Weights of a small GPT-style language model, trained from scratch on English Wikipedia: untied embeddings, 3835 steps.
Each number is 50 + 15 x the weight over its row's rms, rounded and kept within 0 to 99. Layers, rows and columns count from 0. The size before them is the row's rms in percent of the matrix's.

# layer 8 MLP up, 512x256, rms 0.195, rows 86-122, columns 128-191
090:20 42 58 52 21 18 52 59 18 19 62 36 54 42 57 61 39 30 57 58 53 43 72 79 23 44 99 52 48 55 47 56 53 67 63 49 37 52 62 68 45 35 70 65 40 36 56 28 60 48 33 33 68 53 18 62 36 74 29 41 39 53 36 31
111:44 32 52 62 68 58 50 55 35 43 51 58 51 42 41 76 54 23 50 52 72 54 47 62 35 52 49 44 53 55 54 77 61 55 59 43 60 86 74 59 70 29 31 47 65 67 31 43 47 49 23 36 91 42 76 33 52 62 68 58 68 42 66 35
102:43 40 63 54 51 53 47 59 31 45 51 42 58 71 58 75 49 64 35 46 23 53 47 56 51 70 48 55 61 56 50 23 53 56 43 33 82 35 83 50 28 51 31 48 45 20 44 24 45 49 57 24 43 61 48 45 68 53 41 52 47 43 46 61
107:42 75 45 93 13 73 47 38 42 58 68 37 64 50 53 36 21 55 32 25 78 67 75 15 36 49 63 56 54 50 36 64 60 30 61 61 49 56 55 56 59 54 24 72 61 57 24 54 58 54 25 46 53 50 53 57 68 65 37 41 47 31 40 45
102:42 55 45 19 80 43 46 33 69 41 76 56 44 51 58 18 50 61 74 37 44 48 41 67 29 63 21 70 40 45 72 57 37 50 44 70 42 34 61 41 39 51 51 54 56 19 50 60 45 66 74 31 27 58 40 67 29 49 47 59 32 63 59 64
090:35 44 42 48 36 49 59 63 54 56 34 49 61 38 32 34 39 62 25 54 58 51 45 73 45 40 51 36 68 53 54 61 35 56 55 81 70 34 54 39 36 66 64 27 56 57 60 63 49 43 69 24 31 39 38 46 44 54 26 44 47 73 51 19
098:32 71 29 20 48 57 45 46 28 12 53 77 27 59 49 40 61 32 84 39 53 53 64 61 62 24 54 43 27 71 35 41 76 85 47 72 66 10 36 63 53 33 45 49 53 54 48 53 56 67 72 42 50 55 65 46 41 22 52 63 39 61 50 55
101:16 53 77 32 53 50 59 34 30 78 45 84 48 51 47 23 50 35 46 34 55 46 64 33 31 57 27 42 52 48 40 28 37 38 37 73 58 44 66 53 48 57 76 68 55 69 63 91 44 67 34 45 63 69 61 61 48 37 34 44 11 43 60 56
106:57 83 54 55 35 37 40 29 68 54 58 30 32 61 69 45 28 70 44 51 52 65 63 31 41 61 51 29 79 54 40 75 36 20 36 66 48 48 28 77 46 59 63 52 43 34 39 62 26 31 45 38 54 58 22 44 40 42 35 54 40 45 51 51
107:08 52 35 25 39 38 25 30 30 38 27 66 30 61 68 09 60 70 77 24 51 37 68 56 49 64 55 51 46 48 54 24 40 44 51 16 48 64 37 64 50 72 45 54 28 40 46 66 52 46 42 24 46 64 26 67 45 53 36 06 63 47 32 61
099:52 48 33 58 30 49 50 59 52 34 41 58 45 54 33 50 48 68 58 55 35 31 79 66 37 66 44 59 55 35 74 39 47 61 72 50 50 78 60 61 75 47 25 42 41 49 50 56 31 36 49 32 46 36 51 24 56 49 42 41 37 79 70 48
095:44 36 74 44 80 55 44 53 68 48 21 47 58 50 58 36 51 48 58 38 64 62 39 38 05 72 77 26 65 58 14 58 58 45 53 46 23 69 45 64 27 44 59 44 41 39 87 43 63 39 53 73 39 46 77 57 73 61 54 42 53 46 48 57
100:46 41 58 37 48 61 91 40 35 53 17 17 59 57 54 47 26 33 51 60 44 88 44 49 67 45 51 15 54 53 60 46 73 68 47 43 34 58 47 53 65 42 30 57 75 70 51 35 61 44 33 37 72 46 83 42 66 59 22 71 40 58 43 50
102:54 28 63 33 63 37 29 84 55 31 55 54 38 36 46 75 32 56 41 79 52 77 68 62 50 47 68 25 54 51 43 81 58 68 69 65 64 28 65 65 71 59 46 32 62 50 43 60 64 46 38 54 48 46 44 45 19 72 49 27 59 70 59 45
101:49 39 47 35 66 50 76 58 40 27 51 75 54 34 40 67 59 34 76 46 36 49 54 45 41 61 28 64 66 46 06 31 71 52 50 47 21 39 45 50 37 63 56 36 31 55 80 56 44 46 42 99 52 29 63 59 74 51 33 53 23 72 52 63
101:79 43 67 36 34 46 46 57 73 61 36 48 44 71 47 69 61 38 57 51 42 07 51 27 33 35 65 62 48 52 52 58 53 50 29 45 37 50 59 45 37 35 45 28 29 58 40 57 46 43 47 55 54 72 47 50 33 44 31 48 67 44 45 46
098:44 40 63 22 42 70 47 43 25 56 72 35 48 61 60 61 60 40 78 53 48 36 35 47 61 74 48 62 44 23 70 85 45 52 78 60 39 45 52 49 51 39 57 38 81 49 54 43 50 55 35 34 56 62 41 40 23 55 48 38 45 16 60 53
092:46 59 34 45 11 70 62 65 65 64 59 32 53 67 34 67 61 56 32 33 24 33 22 57 43 71 42 37 40 54 24 57 44 52 67 33 39 59 40 52 59 55 34 72 41 45 44 51 56 48 21 61 73 34 65 78 63 23 35 33 63 62 61 36
098:32 67 44 54 44 37 34 34 40 37 31 19 53 59 47 51 59 70 50 57 62 55 48 35 30 63 81 38 52 56 41 47 38 49 72 54 53 44 54 46 72 23 51 27 58 52 58 32 49 41 52 68 47 26 45 64 51 52 62 48 62 79 49 69
104:41 70 44 41 42 70 43 13 29 58 88 50 42 59 76 80 47 56 30 58 80 63 59 68 57 49 64 46 44 56 38 63 71 38 56 69 66 38 46 44 58 68 30 62 39 39 71 51 53 62 82 68 34 51 49 42 24 22 55 76 42 22 71 38
102:24 23 57 71 54 51 50 34 41 42 36 59 37 70 30 48 58 62 49 51 74 27 33 60 54 47 76 47 40 55 72 52 34 68 49 68 55 51 29 63 57 39 34 38 44 51 59 41 52 42 42 14 31 70 44 27 70 54 60 47 31 34 37 44
096:45 36 76 50 46 35 34 41 54 57 43 48 35 41 42 65 28 47 46 58 48 30 51 69 42 86 53 52 70 44 70 71 54 55 79 69 49 23 63 37 49 51 20 49 52 73 47 42 52 64 21 39 72 55 26 66 18 43 66 53 29 54 60 57
096:58 66 73 36 56 54 25 65 63 45 55 70 63 40 57 36 60 40 53 30 39 56 44 40 45 65 55 44 50 55 46 61 55 89 36 48 21 76 55 23 33 66 54 49 55 43 47 63 60 54 66 42 53 58 52 42 41 45 37 52 60 45 69 61
099:68 28 36 52 47 55 43 32 44 58 43 37 39 56 40 54 38 41 44 56 49 72 59 38 41 37 45 31 43 42 42 17 61 49 88 58 42 44 38 60 88 63 34 35 51 49 51 57 51 40 74 34 48 68 55 34 44 39 65 65 75 53 46 56
105:46 40 59 44 30 41 61 15 46 38 53 28 70 84 34 48 49 43 65 63 53 70 41 15 65 63 64 70 82 48 32 56 35 58 35 39 26 70 52 48 37 79 28 62 60 73 29 41 79 42 49 56 60 56 63 41 45 67 38 68 76 49 59 66
094:26 68 58 54 34 33 73 57 56 41 60 39 52 40 60 29 15 69 55 44 50 37 59 58 59 36 63 38 56 20 54 49 52 61 71 54 58 33 38 55 41 37 00 60 61 63 60 69 59 35 27 43 67 62 26 48 65 56 42 57 54 74 54 61
091:49 13 30 67 53 58 67 32 39 44 51 51 32 61 52 45 48 33 62 50 49 41 52 70 52 13 55 47 47 39 99 66 52 23 32 76 49 63 66 50 70 39 52 48 36 36 49 59 55 71 29 27 38 70 43 70 51 36 47 72 38 54 64 58
103:55 46 55 60 43 32 84 58 36 74 38 41 56 63 44 54 48 36 25 77 61 62 50 46 64 39 49 44 26 49 49 68 12 30 47 36 46 25 24 61 22 63 59 55 58 66 51 53 27 51 77 42 59 33 44 63 73 41 41 32 38 30 65 67
103:77 76 72 51 60 50 57 81 49 45 45 38 33 69 43 77 76 50 47 44 65 20 40 31 68 52 57 46 67 61 52 53 48 52 40 81 79 55 35 34 34 64 28 63 53 34 36 96 29 59 53 78 61 46 33 71 49 39 65 50 45 77 43 55
101:61 51 22 46 46 49 39 34 85 58 65 64 70 46 51 47 59 34 27 58 36 44 64 49 68 60 63 27 39 41 56 61 49 45 41 61 40 59 61 64 11 25 49 48 32 33 47 71 45 68 48 65 47 49 59 39 62 50 23 51 21 52 66 65
103:53 67 56 41 56 17 60 41 65 34 32 55 33 40 59 73 43 45 40 55 02 64 63 58 57 30 82 57 42 25 58 70 39 51 19 44 20 37 46 41 48 51 25 61 45 54 42 52 36 34 82 55 34 75 56 57 84 50 46 59 56 42 57 48
093:60 34 35 54 61 48 30 43 21 46 09 50 75 37 39 46 66 63 49 23 60 51 58 61 34 29 74 46 29 48 50 28 42 50 49 40 51 38 70 66 88 36 50 48 79 65 61 60 59 48 64 51 30 66 45 33 41 49 60 57 62 43 71 58
097:32 33 60 65 45 38 50 33 34 53 30 63 32 56 52 45 51 41 58 72 59 49 58 41 46 44 56 53 34 52 21 65 44 40 45 27 18 69 35 51 66 41 48 59 37 49 49 37 49 30 40 39 48 54 32 31 65 76 31 54 45 43 74 91
101:51 40 55 62 75 36 32 33 56 59 41 57 44 70 51 46 69 30 45 71 18 48 47 53 53 28 14 35 58 31 78 32 46 39 31 24 63 86 64 52 24 48 70 51 26 59 67 70 70 61 68 40 37 41 85 30 49 45 31 66 46 55 21 51
100:35 18 47 24 99 52 43 55 88 49 53 64 58 24 36 43 67 43 30 67 09 33 42 73 27 56 64 48 58 58 48 80 53 44 71 54 51 66 66 43 66 55 54 66 36 29 48 26 45 62 57 54 31 78 36 37 54 36 42 48 46 39 66 60
101:46 28 70 55 73 51 38 36 46 44 56 51 58 37 44 70 75 54 65 86 44 42 57 56 30 44 52 50 40 37 38 63 89 31 51 63 46 59 79 15 33 55 51 45 66 54 36 82 40 51 36 66 44 38 57 47 68 36 71 30 35 42 49 75
101:25 81 68 46 39 45 41 25 46 55 61 62 56 58 47 74 41 87 51 71 42 68 53 63 28 65 34 58 32 41 56 50 40 47 49 39 66 46 32 58 60 37 60 63 29 63 28 81 62 78 41 21 63 35 46 61 24 44 64 27 58 55 57 50
# layer 8 MLP down (transposed), 512x256, rms 0.181, rows 86-121, columns 128-191
106:39 55 42 99 76 64 54 76 62 67 69 78 49 65 32 49 76 68 29 64 52 61 18 56 63 40 35 20 32 53 32 30 37 56 29 33 50 53 47 54 54 90 41 44 39 65 57 55 41 49 58 36 39 72 45 53 54 44 71 44 76 80 63 63
104:67 62 41 40 68 42 56 66 43 25 45 43 54 47 64 58 64 85 60 61 54 39 23 60 46 12 18 32 44 49 76 32 61 41 32 66 28 57 53 55 48 43 27 43 60 45 71 44 26 52 50 10 74 35 49 53 51 73 53 42 59 61 21 37
106:38 68 41 51 25 23 68 27 51 62 64 42 43 49 43 51 47 57 44 64 51 17 56 18 64 57 60 56 74 47 53 42 18 25 48 57 43 57 59 33 48 30 50 45 63 53 58 73 34 33 36 20 54 27 42 62 34 47 56 44 23 56 49 61
099:29 52 14 55 59 43 56 43 62 53 74 51 54 51 63 58 47 64 55 52 28 31 53 43 06 37 53 62 46 50 47 40 54 40 71 53 22 63 61 59 41 50 65 50 41 62 44 41 29 31 73 68 56 54 53 40 46 68 82 57 43 43 72 31
100:44 40 48 61 58 36 47 63 50 64 57 51 46 45 57 58 39 89 20 72 45 63 35 90 47 27 56 58 37 47 38 69 64 38 53 55 68 60 56 68 59 64 48 61 51 60 62 14 27 41 52 74 52 41 45 74 33 51 37 68 52 46 57 45
096:42 66 40 67 39 46 50 48 32 47 51 33 69 51 49 65 66 58 34 35 70 53 61 69 35 73 64 43 59 43 70 51 37 70 33 45 57 59 63 46 48 31 29 42 62 29 58 55 52 20 54 48 69 61 52 43 23 68 70 73 24 74 54 38
100:63 41 70 42 55 50 39 57 47 44 36 36 86 46 45 47 54 60 47 59 33 25 36 68 48 55 52 57 58 61 52 37 61 49 42 45 42 45 49 42 08 48 40 64 60 63 65 41 50 35 33 59 74 36 34 48 40 47 13 29 80 34 51 68
101:54 48 72 33 43 52 38 43 57 40 27 40 59 48 51 61 42 49 77 52 19 35 57 42 44 55 32 46 22 49 58 57 63 36 48 59 76 49 50 37 29 72 52 53 65 34 68 59 43 66 24 49 38 24 53 56 79 69 41 48 60 77 51 54
106:45 52 68 49 53 33 43 41 55 35 66 73 70 57 46 67 58 69 61 27 48 68 65 43 29 62 53 67 45 27 62 37 53 36 66 62 32 37 52 24 64 48 56 70 29 18 63 27 34 42 62 19 58 57 46 58 42 33 48 41 27 79 17 57
103:67 46 52 32 13 58 49 49 60 47 53 35 49 67 44 48 45 53 28 63 57 06 72 52 47 50 67 55 24 57 36 62 40 53 64 55 37 26 58 77 50 31 45 20 72 62 56 30 45 19 41 30 52 51 38 42 39 24 68 70 56 49 58 51
107:44 45 66 11 52 28 41 29 29 15 66 64 44 56 59 45 54 49 67 13 59 64 45 44 57 42 56 63 34 27 49 51 27 55 73 54 28 43 61 44 65 50 42 26 40 59 42 50 51 41 62 31 57 54 54 65 67 59 43 48 73 43 40 65
096:74 33 48 20 50 53 56 14 62 54 37 39 34 29 69 52 61 46 64 23 44 31 48 85 23 64 42 27 42 64 45 66 42 58 44 41 46 49 56 50 40 61 70 43 39 44 78 61 65 62 61 46 54 44 52 37 57 68 36 55 80 75 44 25
103:60 28 45 71 75 46 53 35 30 50 69 26 17 66 79 53 49 40 61 73 42 71 87 53 51 48 58 66 71 38 39 55 43 78 72 57 70 52 53 60 38 26 36 48 54 59 56 48 27 35 73 35 33 60 48 27 67 46 43 37 36 37 48 35
084:32 35 57 50 31 40 65 75 67 51 59 42 46 77 27 41 43 40 69 72 41 30 90 26 23 17 80 51 57 55 53 25 82 51 51 35 66 43 46 43 70 75 51 49 44 66 35 56 56 78 46 47 69 70 45 57 35 20 71 34 48 58 64 69
099:46 66 66 58 54 31 40 36 39 52 23 64 55 56 53 59 41 40 56 30 42 51 53 65 50 83 58 53 45 60 51 70 66 38 72 30 59 57 42 54 44 55 39 27 71 74 30 30 52 22 32 24 54 37 39 32 76 51 52 70 25 46 32 66
101:36 61 61 37 50 33 75 60 26 66 49 40 65 41 83 59 60 29 47 39 41 20 40 70 56 73 46 61 30 50 36 54 41 58 54 79 43 62 46 52 50 47 49 44 30 56 78 81 65 61 21 22 40 56 43 61 36 49 63 64 44 14 41 58
095:53 18 39 18 29 62 36 49 63 57 61 42 68 57 50 60 47 34 34 40 53 64 47 37 57 39 48 62 61 44 96 17 73 69 55 57 46 54 49 70 22 24 48 55 64 56 35 38 48 66 42 00 46 48 59 40 49 69 35 28 62 49 51 31
102:62 53 41 37 45 62 38 59 19 84 57 25 38 61 27 51 57 44 53 47 50 61 37 66 75 56 51 37 52 62 26 57 67 28 44 30 35 44 64 48 36 38 42 50 29 60 58 61 64 40 43 44 29 30 54 64 76 26 29 70 55 06 70 49
098:32 50 22 73 43 45 63 58 58 52 71 37 57 69 67 42 56 44 44 44 62 33 61 49 49 53 49 61 59 65 53 48 48 60 69 64 52 53 58 75 44 54 35 51 39 60 37 36 33 57 79 44 76 57 46 45 29 57 56 34 56 64 40 67
101:57 41 48 41 45 71 12 22 41 71 38 65 29 32 34 29 70 71 51 56 30 48 46 43 70 41 53 21 52 59 32 46 27 61 28 76 44 73 58 37 42 82 43 67 54 28 54 47 79 62 56 43 54 61 50 46 52 50 31 48 44 50 66 68
100:63 31 19 68 45 47 63 48 85 33 37 00 38 48 70 57 37 64 38 39 46 65 49 53 56 30 47 66 53 17 53 52 56 58 46 13 68 38 42 67 29 41 61 60 29 57 56 32 76 49 41 46 62 53 48 59 33 32 46 69 73 74 49 56
104:61 58 61 35 72 28 62 46 46 57 60 60 55 47 72 25 60 54 49 45 39 48 37 43 50 88 54 56 49 33 55 38 48 89 41 75 55 50 45 44 50 74 75 31 44 54 47 64 66 61 19 39 64 28 59 65 42 13 64 49 57 39 39 36
101:74 26 61 41 34 47 44 52 48 28 49 51 33 37 42 38 55 33 59 39 78 24 54 43 60 52 75 57 57 50 59 43 29 62 64 49 51 71 62 51 48 50 45 45 78 48 46 52 30 43 57 58 35 44 61 41 20 55 48 60 33 48 45 62
101:55 43 61 57 47 67 45 31 36 49 48 51 58 57 70 53 56 23 63 24 52 52 12 37 45 59 53 57 42 61 67 00 49 41 30 23 46 65 36 69 44 61 61 50 62 46 40 57 35 48 66 38 47 67 61 42 50 56 41 41 61 60 60 47
104:34 78 63 52 37 75 54 62 31 51 58 54 60 40 40 36 55 61 89 79 43 66 34 53 44 43 61 35 53 56 34 42 54 36 58 13 50 51 71 46 43 56 53 69 65 47 59 68 49 52 53 44 45 71 65 64 30 61 34 47 19 53 61 56
091:44 58 51 55 42 56 45 66 94 39 63 18 46 63 48 39 55 39 53 67 59 59 56 26 79 33 62 70 63 50 36 46 62 70 19 34 54 41 52 15 69 42 13 51 33 76 63 34 61 57 05 50 49 36 37 31 40 50 39 43 41 60 59 20
095:58 37 52 85 59 75 36 50 60 46 79 57 46 14 70 41 51 63 51 45 34 60 49 38 44 81 59 65 55 46 65 27 41 37 44 57 19 71 56 25 48 48 67 37 44 56 55 43 23 40 52 32 40 58 57 76 86 48 43 55 45 43 73 38
100:58 65 39 61 26 25 45 57 39 65 38 62 49 54 48 24 66 39 73 51 38 70 41 57 19 57 57 39 15 56 83 77 28 20 47 35 36 46 19 54 47 35 38 33 66 46 56 62 67 39 38 52 25 26 60 59 69 54 46 50 30 32 38 60
101:76 44 27 79 47 10 51 48 60 51 61 60 44 49 38 70 19 65 41 47 56 47 90 67 54 59 76 54 33 50 69 26 48 27 54 49 61 23 38 39 50 65 59 52 61 25 57 38 60 65 31 34 40 68 58 60 32 43 42 51 67 49 27 38
099:70 50 43 93 45 60 66 48 45 56 54 56 71 52 75 57 09 47 73 42 58 73 45 76 56 46 44 73 52 61 46 66 55 39 54 77 41 38 48 51 39 38 62 52 56 49 62 73 25 47 60 36 48 59 44 34 52 55 58 72 42 54 58 55
102:41 50 34 67 49 40 57 53 40 64 59 72 07 17 36 63 50 54 46 39 71 61 32 22 45 64 87 61 78 66 47 58 55 40 47 68 14 49 45 58 47 70 31 44 69 45 42 59 58 35 43 55 84 74 46 61 47 68 68 47 34 46 48 37
098:76 45 51 61 29 45 50 19 39 21 48 46 54 48 33 52 44 64 44 57 36 28 37 58 47 47 69 46 51 30 76 62 48 78 66 41 65 66 48 49 68 67 58 53 42 44 52 22 35 30 46 72 34 56 63 45 29 79 43 45 57 51 58 24
102:16 72 38 55 43 57 48 61 34 48 54 42 51 54 21 50 51 47 71 51 44 55 87 57 46 52 54 64 52 41 25 48 42 37 56 49 55 62 49 37 62 45 52 68 40 36 46 46 60 69 52 48 17 51 32 40 53 51 31 59 47 40 72 48
100:34 55 61 63 28 69 41 56 52 41 44 72 32 45 59 32 55 38 44 61 65 55 35 53 37 73 64 37 36 49 39 20 37 45 41 67 54 52 65 48 70 59 46 45 52 58 33 37 59 54 59 57 46 92 93 40 44 39 50 54 17 36 65 45
101:33 31 40 46 90 60 66 55 77 28 38 61 74 37 54 75 66 57 49 64 43 29 33 52 01 69 76 43 31 67 37 58 45 52 56 51 45 72 51 60 60 47 57 79 35 40 34 22 65 65 43 43 51 50 30 51 64 53 51 61 46 57 53 28
098:72 37 47 48 55 67 42 48 48 61 60 61 63 67 73 35 36 24 50 39 65 67 63 21 49 45 52 47 41 40 66 25 34 68 63 90 44 58 32 61 34 54 54 22 31 51 29 55 59 34 25 53 45 30 53 41 61 54 45 29 45 72 38 41
# layer 8 MLP gate, 512x256, rms 0.195, rows 87-122, columns 128-191
105:74 40 39 73 35 50 55 42 72 45 47 65 63 74 34 42 81 43 57 47 36 75 64 38 47 26 14 46 40 37 26 59 36 49 37 91 36 65 54 66 39 67 46 44 43 34 29 41 74 36 52 47 59 22 76 48 37 65 75 48 30 36 44 87
115:56 76 44 40 51 70 53 40 35 60 54 66 51 64 37 42 67 44 45 56 41 44 41 41 43 40 54 51 46 34 29 38 71 43 29 51 43 44 55 42 45 20 50 55 62 81 57 74 60 31 47 63 55 70 66 50 31 51 30 34 33 28 61 81
103:55 65 41 65 29 59 36 41 59 60 49 50 63 52 44 50 47 55 53 06 98 45 54 44 59 56 69 32 40 26 33 54 42 45 70 60 62 65 79 51 74 47 21 42 75 54 58 50 59 54 54 39 55 23 42 61 47 44 31 73 46 52 56 31
097:38 85 55 51 53 64 45 54 62 25 42 23 42 65 26 51 20 43 39 47 60 63 69 41 56 15 20 53 59 49 29 38 42 35 43 57 66 41 25 47 30 11 48 51 83 61 53 46 55 53 36 42 61 55 66 47 74 49 56 51 52 53 41 47
099:30 38 68 54 74 28 52 56 81 62 50 59 39 63 60 58 62 43 62 58 28 53 38 26 61 40 82 62 63 37 56 53 76 62 24 32 30 62 38 45 44 31 73 43 28 37 66 27 53 61 53 78 27 63 75 37 80 19 54 20 60 66 39 42
098:46 56 68 72 38 72 33 62 49 44 58 43 65 47 37 79 65 53 37 44 62 36 35 47 59 48 48 32 49 74 47 52 22 40 45 31 67 66 27 45 60 77 49 27 41 54 42 51 75 49 55 31 47 46 23 52 31 42 60 53 60 53 46 57
101:63 50 67 81 51 59 47 45 53 55 54 72 81 82 61 86 42 62 61 75 70 29 47 42 51 54 77 40 48 23 62 42 64 56 56 32 26 62 45 38 48 32 31 59 39 42 34 33 51 21 50 41 66 52 72 68 18 45 53 35 34 50 64 43
108:42 92 58 55 59 68 30 44 49 53 57 47 44 46 53 66 55 42 48 49 30 31 53 67 72 42 76 53 35 65 64 69 42 34 38 31 37 35 55 45 59 47 70 63 58 37 54 63 28 40 25 47 70 55 63 46 43 49 75 49 72 44 32 20
099:78 82 61 48 43 32 13 48 34 61 48 68 64 44 58 43 80 37 56 40 59 33 42 67 51 49 56 44 22 24 40 37 78 40 28 43 61 56 45 47 32 54 57 29 52 57 55 36 50 39 07 40 47 37 59 76 37 47 28 12 62 51 78 66
098:38 54 58 57 74 71 42 64 37 44 17 66 44 50 31 42 62 67 51 44 26 59 54 34 32 63 39 42 66 38 64 48 60 67 43 55 37 63 63 39 68 69 36 61 61 38 56 39 20 56 62 39 64 66 64 42 52 72 50 34 39 61 68 69
097:59 44 59 66 41 35 36 58 53 64 38 63 48 53 54 35 75 79 63 39 65 41 45 37 18 60 43 48 53 51 59 59 57 72 43 29 42 48 58 43 54 38 54 65 61 54 53 85 39 61 48 44 46 37 64 42 62 37 84 12 53 37 30 61
102:13 60 56 58 51 57 61 27 53 50 62 64 63 57 42 64 44 61 59 29 44 70 51 43 31 44 36 38 71 30 27 67 65 54 61 54 78 89 59 39 32 30 53 75 47 73 37 38 63 88 49 35 52 61 36 28 76 33 53 69 58 84 37 63
093:62 28 47 46 66 29 21 76 46 48 73 32 43 59 46 58 42 59 54 53 59 71 26 42 26 68 67 39 56 30 31 39 42 51 56 26 53 18 46 69 54 63 42 63 44 58 59 52 79 37 24 53 66 54 39 46 64 65 52 52 59 81 62 75
105:15 49 77 71 50 54 45 68 35 27 22 40 61 38 38 65 55 37 64 35 53 43 45 49 41 49 49 73 85 71 45 54 62 52 83 34 47 55 77 61 47 57 72 45 57 49 54 51 42 57 52 78 62 42 60 60 61 44 63 53 37 56 57 47
098:37 50 60 54 56 46 36 60 60 58 53 49 54 43 69 61 60 43 59 51 52 30 28 45 60 59 53 50 47 65 66 43 72 41 56 52 49 54 45 99 42 39 32 44 44 58 54 76 46 33 33 56 73 88 49 81 29 59 52 63 54 39 73 48
097:53 76 34 54 60 41 56 48 58 30 42 45 44 58 57 29 34 71 11 38 44 48 52 37 63 29 72 67 62 81 53 18 56 46 34 53 51 30 41 42 76 46 37 19 51 62 48 45 77 56 44 43 64 59 33 41 72 61 52 47 61 80 49 62
101:42 47 53 33 65 52 26 53 40 56 43 61 50 62 29 61 46 57 48 72 55 39 31 57 40 69 55 55 52 57 31 49 36 23 31 28 33 50 40 38 65 45 23 85 49 65 64 39 55 56 70 22 44 71 70 62 68 56 41 68 35 70 48 40
100:76 54 35 68 65 49 63 56 49 56 59 63 55 54 52 49 59 40 75 43 21 31 53 60 28 45 44 47 67 78 70 53 49 63 43 56 53 45 30 56 52 62 53 45 68 52 54 41 36 42 54 46 73 63 59 64 49 52 70 69 46 32 46 65
096:45 25 73 66 51 34 60 61 52 46 54 39 74 40 65 21 46 41 44 53 66 43 23 52 78 74 66 58 54 40 15 46 28 44 15 36 53 54 44 69 50 42 42 57 45 33 23 61 36 51 56 64 62 55 75 52 45 36 57 44 60 53 53 52
102:50 60 17 93 41 73 30 42 54 58 23 62 67 57 40 60 50 66 44 44 38 48 28 48 50 48 40 39 34 48 68 42 36 49 48 56 54 31 19 66 57 32 49 56 59 44 59 50 59 46 45 82 58 37 37 33 52 39 49 75 33 38 29 62
103:80 28 46 53 58 49 43 46 69 66 77 68 41 71 55 49 59 52 27 54 41 57 34 48 49 84 63 70 56 26 35 32 40 49 35 48 40 52 38 44 48 54 42 57 56 90 39 45 64 50 57 52 52 60 70 43 37 48 79 38 23 66 46 44
097:51 47 58 61 53 22 60 37 64 59 62 24 45 59 23 38 46 60 48 63 41 62 51 24 73 63 56 73 65 82 21 30 43 44 61 64 45 49 64 17 65 50 58 45 53 70 56 08 51 15 67 74 25 44 41 49 50 80 34 28 47 42 44 78
102:32 70 56 47 42 26 55 49 59 71 46 60 66 45 29 42 45 44 49 58 53 23 48 54 54 66 38 38 56 44 66 57 69 72 53 25 50 62 44 37 63 61 48 37 47 69 38 58 51 51 55 41 69 35 41 60 55 01 51 72 45 32 60 46
101:56 47 28 53 60 43 45 32 42 52 51 33 56 57 73 55 30 29 70 19 39 69 64 44 19 58 52 27 42 62 33 67 49 38 28 55 34 61 50 66 48 57 43 61 43 21 41 28 40 45 41 16 26 33 68 57 50 56 58 25 50 54 40 68
096:43 49 39 52 57 53 37 26 41 48 69 56 65 57 21 59 59 56 38 34 41 44 66 56 32 47 47 46 37 81 85 57 68 51 24 77 37 20 78 45 39 38 45 69 81 63 48 70 36 68 54 62 58 50 50 29 53 53 65 36 35 43 70 34
092:59 57 85 28 60 40 38 68 54 40 46 44 33 69 41 78 62 78 59 54 48 60 69 54 41 60 09 61 54 55 43 57 44 46 44 13 55 49 44 52 36 58 48 54 74 30 65 47 48 47 68 64 51 25 78 39 33 43 88 51 64 40 51 71
099:23 58 54 53 50 32 50 18 49 66 36 53 60 54 32 67 47 30 43 24 53 36 28 64 63 53 56 21 68 44 61 39 42 51 52 37 58 20 42 40 28 61 65 23 36 67 55 43 42 56 37 53 62 10 19 76 59 45 41 53 52 53 43 50
102:44 58 68 75 26 65 60 57 38 39 35 43 69 48 91 39 52 43 48 25 29 57 58 43 61 30 49 45 49 27 31 50 75 63 46 69 72 38 43 28 44 39 33 56 62 52 33 51 58 48 35 59 63 37 66 58 64 21 36 47 46 54 28 65
100:74 62 62 47 49 29 49 37 49 64 33 54 50 49 43 49 40 44 81 62 56 60 43 51 24 66 26 49 80 44 55 43 49 42 49 52 71 77 62 53 59 74 63 47 69 46 55 60 78 17 42 38 48 50 52 55 65 42 56 68 54 55 31 46
100:55 38 15 53 28 49 34 27 48 67 69 51 65 39 50 28 43 55 66 26 28 50 31 67 61 44 75 77 68 34 51 53 52 27 25 37 43 45 48 40 53 56 29 85 53 76 57 64 68 46 60 19 42 84 50 35 59 43 50 38 17 47 52 42
097:73 54 56 51 36 57 37 23 61 23 29 40 56 67 39 61 83 63 19 43 51 33 46 56 19 26 57 60 68 51 59 76 42 30 44 50 51 56 50 66 57 41 66 50 54 54 46 62 47 43 42 69 39 57 64 60 66 43 56 37 78 45 50 63
100:34 68 65 51 23 66 55 39 49 32 48 31 30 38 50 52 35 48 52 47 54 41 56 59 49 17 33 11 30 51 32 08 51 50 75 72 66 26 69 72 49 47 59 48 35 11 41 50 33 64 61 51 40 41 53 52 41 46 46 55 34 51 42 42
093:66 57 63 51 40 51 26 76 36 65 57 51 45 43 70 47 48 56 47 43 49 64 36 65 26 61 53 44 48 56 51 60 17 67 84 58 64 30 14 62 50 30 57 65 27 30 34 41 69 33 51 39 43 27 23 85 38 49 61 24 60 42 66 65
095:30 51 29 62 72 57 67 59 36 63 75 61 56 54 41 47 48 35 33 49 60 52 44 60 48 82 59 65 50 61 58 78 43 19 53 67 69 62 41 61 60 54 47 66 63 42 36 60 30 23 34 42 70 46 46 55 38 36 58 47 27 77 35 86
097:35 56 65 58 53 71 45 57 44 47 52 59 45 40 45 50 69 64 46 43 48 87 48 47 62 43 77 50 53 54 43 35 51 47 39 51 38 14 53 72 54 73 69 60 65 59 39 64 29 41 39 57 46 47 17 62 48 75 60 49 29 65 22 52
096:30 63 83 66 57 50 37 82 43 36 44 59 63 47 38 43 35 76 61 50 67 57 61 53 56 59 50 65 56 43 60 40 57 43 75 79 35 83 63 74 49 46 69 54 36 50 66 47 67 44 75 39 57 44 54 48 53 37 36 55 51 31 60 46